Weights of a small GPT-style language model, trained from scratch on English Wikipedia.
Size: width 64, 3 heads of 32.
Each number is 128 + 32 x the weight over its row's rms, rounded and kept within 0 to 255. Layers, rows and columns count from 0. Numbers have three digits each. The size before them is the row's rms in percent of the matrix's.

# layer 8 MLP up, 384x64, rms 0.197, rows 320-383, columns 0-63
138:162183167147107126146115122073148191143126153158118104093072143127146165153106174109068148055169120175131119165112128058111101153121129117145072168140139164110123121090113087167106131110161070
099:146104102114165145113178123079138144092132142133068115155133082092135155120130083187090139142129095129147101113106031164149098139114143117044155156109055141115110114147141107159159134136196154
084:115127119153158129163165102095144165105157106197161151173200119136146120108148114203174149117126150094104142112067105081154120149128137168100192137120149090145062122149130143074103092096175117
113:139084130032173132102109165155142124147127114158101082182068128146102162138139104142082126145116149105201116130135156150114102105128131157133112118157156077198133108200112098113106101101191125
134:115118134099125129180108073137117142147134129165101106157130107124112187119176088127099076143167133151157122136141133171070169153116174111167059114108191082152121149148129152088057140106149052
089:136116117068105105116148179161134107187092179113151092094150129120163142086145141109164067105120124139126088053136170163144064149158202119129108139074127166084149127124124114121109107070148091
031:132142162100099071155186114073149099110175099181157104144152173186150120147138105133141159138105078188097118083133167114152090145142084133135155162109082150162100194063148154142138155104135134
075:165135079080084121146197097138121104125155118072119138150116145162141070130133111128094111158171104149118113083138191128104069144161171120104126201105202092145157091108075136141100096117126151
070:134133111097101084146160185141118097130211161171161107116187139062158159063147117125134112130161140126153127111135056131143165074164110149111172071127127152146159077153140138115096127118111183
112:121165146130126162125129204178129124071155162109100118136097140117103139136098101167137122132087238111117114161143149083140117135156079117107150097110124079058124181101095102078108119169145159
085:096093125135150149144104114096114120099175131132166171121057118139084116094176205106138089119154148133143062138132201107173170167177108206101120132117141147173102131162165152134159107123139114
031:118087116105051087117158085112162138134149101143144100100100105141097121149164096126132125068128073119065122091107118125117070109096070128105155142082095098153101144142092084069143147072183103
119:061084091169135186104162150156105103140119124126146185108168137147135124128111126093099149149091159129104141076169104150153138050163139171144168169135124183118136150163072100097079128123112063
022:135072143053116062133164147115130164097072122160110143103127161065096167119145180157104169145137157144126066079139143114120112109145104148097137083116107162166074123096131179128096157136157074
115:143141106148105118228083095074137107123113123081119161094162130109134123194142142119144187112197129154134133142112135100174114099149086199132073127169179140103116141160103140090109143107175119
098:139052152086116123096120080092118172121147174141076118110165163092102159229138140086151167149135095136142105149118117101149151174080126129130121132118118185149096155117114129156194163182142137
137:092104113109127128133161164141153176124101091102111141179110167118179171139130124096082190123132143136120052106099055151151100094146126087102124099080128069106150122150120167173144123077164188
084:174105113103114134070187114112138138133121167108132201104170148069117184105119120115151136159112108109106092147115110163172196117089210188162167128115145169140141076117143139126081106129143152
036:094096134083111123109121114106104146097139166125114126115106101128095087148114094138085223062128110191149108104070114169130145120132076147112136089121164144084081099147096114074050109135110151
092:079093123140112171122128122111092156145118182112059122156165171119104110112158109121150141117151123085162219085072086172098109153138159141173169201116150130155102141163121111113107173101089125
115:154141133138143096110209108154124073112094153104203153123099113172193095082121075096121148186117156086149113172109124133148109148127119186144096138124143099130152114154097089131121070140059116
105:109136143175122161128095108145130116140123146147101123082091088133211119188137142114180187146116143129105134086109123127081144117212150180141093170112100139128134161142116100108056183131146065
116:129155186097094098104081163187113094123097129150110122157100136071144121155161140146128166137141164159136148143173154119093103112151130113111010109158161090151199142160086105167124133123115161
144:092133113117142090161137067048154126154093096124132130129156183082126146113156129174180141152099155120095104120187120119144042153157113134122185101115096132176081150128104157136156105163137192
104:056179139167117135158159102126130068111140166078135117145107129119121152105084097115131129098097103126114121109111120120132137174136104134200122125069086109138054107142154152127124163151148244
100:117106090136128093110184173153127151124088158186088157117158162123101101114138155155098082131138127117131112166151085178113082140156166144065086164116141067115200142181093112073111134141100088
108:088140165069104137134105120118100135090156110119163215109155174154103115190163150129122193087120100149133148164165105123114132098125134157123146155144169127116088063134119170048171147174103136
087:113131128110101088119104165075162123111121156142101103137109135110106169050178076149080175081143098141100121139111067118116134102160174158158194118123101126132138151204160116088085117080112169
120:141117128133168196100082189128110119106104098150122155082087119154155146143171045147083096104090161143139184111166109153137125166099117142129169140132112119078176164163118103079073106097112092
141:108106181144164119138113133152081175091130088137125202159106145130177137160143156176120201161127067139165133108119154107107124115159077119142171150145083159105080166115140107121126209181121128
151:128078123071088097126117166143123128162130185152136127124090134133063146200115163127109158096169087136150152104183170089135095179075148147116109173161111149134149062126074119124131117091116181
109:095119139139127100110094112192148111067176106117095190146170132164154077168129042114080080113144066132118118158136110154199132162118110127149131156079159147120152175149150112116122140144086108
060:076104130077121139126135111130113130075105142159106230125096101137111144084121108170136116188150159113119190078181114145127117098079138160071157135155199172140099139130082093128117126107136135
049:080087127087114123089095140117102148135100164113120113082118135140085114148121152110085149085114079165098132032100104160107105116091104098111111101099081169135135103134107047083079122064113138
109:147151169154129118186120098084158102082133103112136205101188150086140164137110145130189189186063154122101087115085147155099143140174116115145158102116100101129123135162154107141088179151116155
072:074161169168125140054177202128108127069125135169137145124150103122147129133159090141124160120107206155148174083132068119101130156148083112125150163092121106119116168202127111123158095110111143
100:096124230098109133137125109139104131126180153096220136110121157129117143139129131116187153104143118122106099157118133161090105097104078128099080092144158129110132108185083106101094092140194180
040:131115178125112153156121159137093147092111118145122146113177158049111093139148122105153134175102113110101113126142149154119103122142164137104142101118090144153149088158177175143000072086097118
060:056102184134130086150139104135171134120149172159148111134147164098164141129182121166137185150090128169080088125130206175154117158173102136111142092109124119156075154118145180139134136190138169
136:138068101052154115154156172199135165138111161133101125144153136100117180110137205101167178103106100136117093095147170132155130116133147146185083153174130186141124105109110128126086107136121187
116:164109162134129103184168108129115143059092160116176102103137163181193172137091099149189086131118135138144101166158140090114147184137075080153102108115126144104074132088140107155117102175123088
090:140150100162114125199186090111075148083136128129110126152107176117122159172155151125104119135172150096143111197103127121087197152195072200156126124134127121121108142142167119068116149115100097
125:183108129095107137131179125095152115143149148151158190090138084073180103139090191099121155095092151115143142118129171139143065136154152166131125116141111160147180123123125164050093073164123179
138:160135144040116078161139108155180131164101189105117139134122163169113135132143120144176144115178137094075161144213134163169127141113183096138121086112152113132106084144108119072084090099135124
099:104103148116077018146175086111128094137121146123161084112116101121159145142111057126095152122119086147135127122151089166057097146137115140133066175108166117130084110109104129111134120103147199
117:104084082065095126163075174156094189148143156205161110140120153185123134078098147133091110110138132151089090110144127158162091122110154134127137105087168177149156061159139156082110127144132145
109:126123111080149106125055145125133146077131131142142121081095137176140136128180098170169126119156142126131187153124115106099038208070125106089115166112140106122124133117037097149129097135118140
110:134131117123068156138122130106139120117105154137078141099185119098094113195109128121110098100123173185123174115149103124075173146137129176173074122089128141104130165123098108204124183194122184
114:155154156116137146151137098142100123140122086140116172107084145135098119155183168098101193167144140127144150126139136070127117138164139085144079132198101137082155107148091108109036084057118086
067:069158162118106110125145161124089151163091146135178049147123088154147125117088172194165124128096101131105149124207137098132100189129168185099137117121179115142089141116073093097148111143137133
097:125071089130123117091157151090166124094083150062114089140089087124164196123137123169109173108101123123151156159156044137098114058143099146143135143120164154091156145116167102149089116069137127
105:199164152091071154133189099205111112134149157203118086194109169115094099132173169121137127133138122131073109084138161102151133128125099117129108180109120137104120134174129098093088119090110145
101:081157128101140165131189170068135124159105106176081086117134097138115176169166102158080092125133161110110116127146122181104126080157144111174131137113109160121104175144169155102058119069098084
102:088114119094120108122199117134123130075147070122045110132143092150153129135207080144077143153094093110160083120185097143121093092117123131117143157125140160143086077117079122103168129111132073
103:166078169114105098177109127083119094129084184131150099124063129174149117170143175156157124136189120140155091120148177151095152118154065168089092129176108159183091112125111114135148156083121104
109:058081144101133167147131109053155126130146117105074162135174146115160116101094144156083094181156146138130106063139108123166137144097134146119151178114107077101104145095167091181115189128126181
125:124149110098117145119195159185122152110138193122099135145072117092202196174149139162101104066124114069074189120153154145161114132122132141141148123140113165106092101144154111070133146133161118
095:068074094117119093162172110138142088151140161141135152122120131098122180141190091063103150093156102180185092130127135126160106143147113165136153172146096107154114064135098161155156053110090135
131:135145134066089131126206092166189185137099151140160155093154106119172151148147125106116132121135049089072094112173091133160138137101131094140078211106147174164138113115119123131109120116136152
104:120146159111072192178204082170093163111075085112170193092118175174142157145098137151145100111118105089113101167143156093107172146133121140126105163145136101125096142114183129110119087101092122
124:166147113141102141132173138143103120100116187144134146155108143155158166147101133173115130096089108056072167100157143068143089167083082128143090149094116169060097136108165112095096133145183182
126:096133145106091130147089075140134128097134097159160145116167147167142095110181130141137125169127195177114062121176191160146094120148128078150109184093181102127088123167132133132145129121210093
104:123095126153089152147124145163138153167123154128162147128130122076153079069117141130121060170165120121097046068118119137171084129120157116162110077066121166108116146144148114125092215092131124
138:175194113020145157121121165132077157130123147105129092157164099140146107149114147131086086093142153151108088096161087080142144158122102169149048100127163119146125135106127122166103088170142151
# layer 8 MLP down (transposed), 384x64, rms 0.19, rows 320-383, columns 0-63
148:102135126144185118100149110047136130154094032159139136139162146125133075143108088146084152124144153113125125116140085134152130069090138140131183154104168118141110076118126072109146215101106147
086:138131073112109134137182133156141106093154122152119153089103117131114076212197089154123078132139144144132129117150096084109164208142176095141113104101065077188126116098137133087165114127132143
089:073075140137136161105126115050184062174159142093170163119056124142140176144106143107164162126105149176133134145186120145182154076113169120160124143086145101154152133140143162118131157156155116
124:117163124159182186194147105081134152113115129145130192126137087121166136195116120148105154138091128123118097119109131110155111124158129085127132112116132183132019182067144154112172167134119145
132:137074112167095157215120064118121094133139121131159087111149132107145212104150133095137164159149120096122129122089074134118212165135116105124097087180107117182110099101144173109119107147128112
088:114156088090164176219148138112125162111122140173134160133154074101123142120149187148167109097190139165111078150125138153139154144121153130115107080113099062131116094126166091119119094161076190
041:082135035179114112104100048105164154147128110094126160062147150084128110097102119119154143113101139122148092079108127134099143084082091099102163087151082123118123096114143126096188139171127162
091:114087140136118100142113128180124135125174127162186187102168123114128153139204156152204157107145133118150115185152164136150209133095172128171119123144106146178127093117176133154092068134103112
088:168169108089119182157121177119109208117184108137153095135182167143142111160211114172177089153091133159125104142109143174132122123156139132172100176138127101132164134106105178153113118152119181
104:173101130115167136117129149147146124141113167089122155154151145037123167069052142120194088128088131145138090114115151135179097129122165107077142108118116149131097120146113200059102135112178119
087:121199164180116141128126123148115122098050118134118117147116111135116151151111134063124172127165150097118157096117149078158064102120096111146161178160126149104069175136150168139175119103191064
035:103140075162104133102060119115114080166137116158121049112069116109116103128122093110109123119081073111167073117119146095114115057077081096137148132152135113095114095127124112101178087095079097
137:149127151163125138105147109108084154150110136166160167181134150134147024091123112137107117159129146114115139127121161083188095059130093106219125097160126180126062149153117155142139142148149110
041:113162078164125123108081107153184114096126098093108058109094106093124104097108119113145074098114141137147105074056132129067149107090100076097098083134075115122157121103100092099182096113123151
099:124102133116126172163160165157111165148163129146112085169124088121150054067128165163107090163145123160090123060175099171083111158137151096109179098100119132145139090136144119124126140208074113
094:122114089083115111136115115164118088146143072103232148120125186174118136078110142140131084135148088167117108157154120131126102074096113121139116097152127128137204103180134176086122185124165093
127:158104090074119108071103140160122120107144169116111110152129124117094133109069106144130172078144173039138142100113080136130221109134148146098125170157110121152125134153085155126107159074174176
088:125108135090146083144159162102173110118148097161101134124113166120097132105151085140113151137090098076168030111137082120185163162117132114115040141080097104108121107072133130144092070109122126
043:124117086147122138110062115144135127113145044137124102129090112111165110147130185082147111141073132074148072081125145123125129112052093102110091101201126105132164109093133099076174089105131101
098:152109075136111169148167108099078169107127154054117152082161108076125085150123178110128123167104160168168139138109110094136141119084131138071126201092095080106191107135126120133119086131077141
099:091159094146115127130100163165120164152158126148130101162128122091129126096118132108162166093189047161125136138218141122107090077168106173121170166083153188162085096154095090113122121101131136
108:081141183131094093113156080077070160157118198140078137159111148128097126125175123107154132172119104151096122101081178144119136101090109141129152093103135147128217078138107125142168093114134183
113:126145082112103195146089123082117132088102118101093138187107175111137166089136123129107123106128149117089187151114092098134072083078113183174160170142149189134129160120159125070067111126160130
154:049151135174164123081079130123065108133149151167167128154108073064168105113097138124108138136071140078129143116103096058129098092153152137118126136111139143144099170116100192119087164145105093
108:120075160128188179112104125075141164133110062111112133116150142106121097143143131110136166180139150100159119137144154084145181091126115140176137136125175149169139118090132177023077165159102114
083:120145106148097080125149102124189129149127125143151154088124226139134159144109111137123171035108097095168090133099097123099130145079114126110108140140124173144138116147124065116150087085060077
096:120173181147139118134132102098173085078154091111088101114094079061134151059162141126138142147133106186067094121136133108081115104195077114150127137131125109110115185086143157165120145172099115
075:121091115129143122128125114155131116179106114137116133177129139192125119128084167083116114162145121173130077097142093133066092110144107169120125189115117197178171124176150040124166085132177149
119:157081144111215103114138174128165132134084123137094165105109137091142126127184142124108047112120150115136165181150168118138122166089101114088045152170115137145205108135113137108141172145118131
151:132105096101129178161100108109108146158178093098094109158086070105196102151139129123118149117152152126143159117134099180164034142178173131128151090156130118077152151094134098136106097184080104
160:085090160180141119102122159103149141090101092159102137106135088075165120132107118096078115154150107082146133057203087075077138109122129121122121127137112085195116174109141106073071142110146143
106:121105122164138140072144116124122154229136150161117087101137137090093082098168143133142139121157110073055157185106131122208113112123140164087114148156157131073118117167121128087148098144098090
075:132163107106116103100144171161131114084110108149175131106168097114165150109069109098131106145117162124138142189136139131171179141026177161104115114209086082143117140116118158095159087159121150
039:160164067132149144147075155144199129185159141180167072159150137111145107108122151115184141170142094149104169150096139142119168111158109088112120101142138124095159144176160162113160182204120147
107:115122168121158053175187084099157091071123147096127176088151129178095122135117160141116077166124106156198129091104106185131176147168146078123141090109086132165131117132122129152152089144157121
091:115130124163105204127117151074194122142096149075156125105126146160121189114102051133124105120129167152073119165125120180162061127110131080113146093184133137106099134090145149166154090127151162
091:100098116090142166143106171195116077141137114144131140131196172105132163082119101131182078126098114137142111130072076174156095110110101121094108092084099125152126185152175148074154127143167078
054:116134116149113089086110098157104082152133095116117036135083102147082054167137106133090093113092090099057145106126142129096136092074110104159071091104094124097149100132161122131159165128113093
060:077143085197152120138098077115142105089160099115123105089115182118150099104110130121190108139117159161124104075166090106120152187076094113089136139160087121092084152092108067123138109189110113
126:103131152166184117088132097148114117119068123095065168108157093141135102202131168146091100139091090148145112106162101146100085108090059161110153165119187167151091152123147105109125194132145113
103:160156107164131066164129163139103163134203134093130178171082104105123102175137199155125178197101130077128170134104147054135112132118122167080129142142153117171114103115105141144125092120125161
087:135086077142121067130127110107136122074105157147185105189142193116223143154125134125165181194107166108136117108149115105143099124170135104087201142134140166121105140140148143106165159108118141
119:174137128099149118137161178137126153141139151184147146132114094166133078080131152060095161115158143161221140136128122173139113145137106161137089131162089117109155088189125098100108125164039147
137:219096097095155150137157133185164153080117139096070129128158183182114131135191119139175133120158126120112107164123130125096157146095105167103083128115123104104125134165147048104099136148146068
089:164095184140102086156144104110107122137141133164131161108146163182108126132120146138107111079116131159081142137127165165179078207171119105138130175085156103105066175174138078114066131110141082
133:121144116143142083102174110114153156087165112132142164049172083133117141191148137141119132134145105163156081151090171148082145130114134141159093171101114079109134084128175091133168197123169194
111:128109072066147105123139100135153174114115121071139115145183124156103084126135067112105144143125081114085159168112106218115155092129135112195078119163140138061087149102126128093155130116109090
119:093189082127080131178127122119114160092092164204091208071120147160084172179106145193075118090121160116180110141148122100139128130145129164157139110133130110135167093121125120105107099134106143
106:133136110132181162096126104064099134116140111133140100131153133146091113122229129120143182077169153181176137139183129090132169142110132141104137187174107108089139138140147103099079209131136140
088:166121085116114104199176095120135104126105084108145141156109160014149133111139114103079107130149152187137120110106175137151099094124102081133134122154126142096098143137187173168129175100143080
088:172118138082100134120107091112101083148181121118129135143097120185166121163044132123106108057074121084138129153107137165154147119135120101113139086112123118211085163069146128112175092090157133
110:176144185104090122085097130132191111063156103123106087139124132142072141179162116122101178163107119160121090105111109139103150082149145144100157109128108181177125142131037090089152127103159095
097:082072099147084133153112141060146143078104201129125092154126177073164104128095084175163099197172110151134150184136090126118110170131160108104104134106097119149147126122160143106084093139118107
106:135094101092099149131167157180127110087084093128168108105122172151125148227101109168134113148141093105095170102084171125127157162100109106127069126132077119120191149112072114139136098122133191
101:122142158174138100140059153211143151114115083132160157075148130134107129177097141138159147109089085177135225148131148141113178164189177100103089159144155126111116125124132116149146134119149086
119:151142089098089186144150175101152112121121079086193152149101114124142173096104131149131141122142039145182116145078092153130102148111127155160149119150159174110145145155137054115114162082068115
129:117118100110078089136134116054154126084089131116162159134128163148159108142144113129072129114116131095171106106165171156103120088139128125118115109063091119109152173142032187102132139113179196
116:124154119015127140084093144156144114152116149121113134084111100197029155110072158075125135101145111127113155098130168126097131144142114118146158103128123156091158075112132128130138091098118071
111:186135166126172088122121165108120108115052128156132102091215157127109077137147094142130132116120083074150108085229154124089141148150136126167126173117105099109148132110135148129134167172149159
088:092108092127146111172123068147135156095086147129139134088145105086156104095164162156147125202150155112146174189122093094191093104089111119142171125186129108116108152104106066134129137207128112
139:172091125087127107146105100131103080138142109129136170144091118158143122156180085144145113063069095176159108158137171121143151104156163136161175094075122181138141175100130101150164100137062063
120:135087111131063087154154150149157120126113168129155099110111138129152132106178138109092058146087144128057130139191190165093092124108102059127090162123139127118158095157072073096152133151150150
104:202134092102124136124186095176128105133115149124137121131075068142130102099129187103138118070140154137098132106102138139100132156073109131155177145116149097134115075132173038067168168134125154
118:132170122095165145161102113161050103124173082122141123108158103119151058122128069124078100169051136157121104116144073156131205118137163145134134093126103104149147145199126151101098124136101142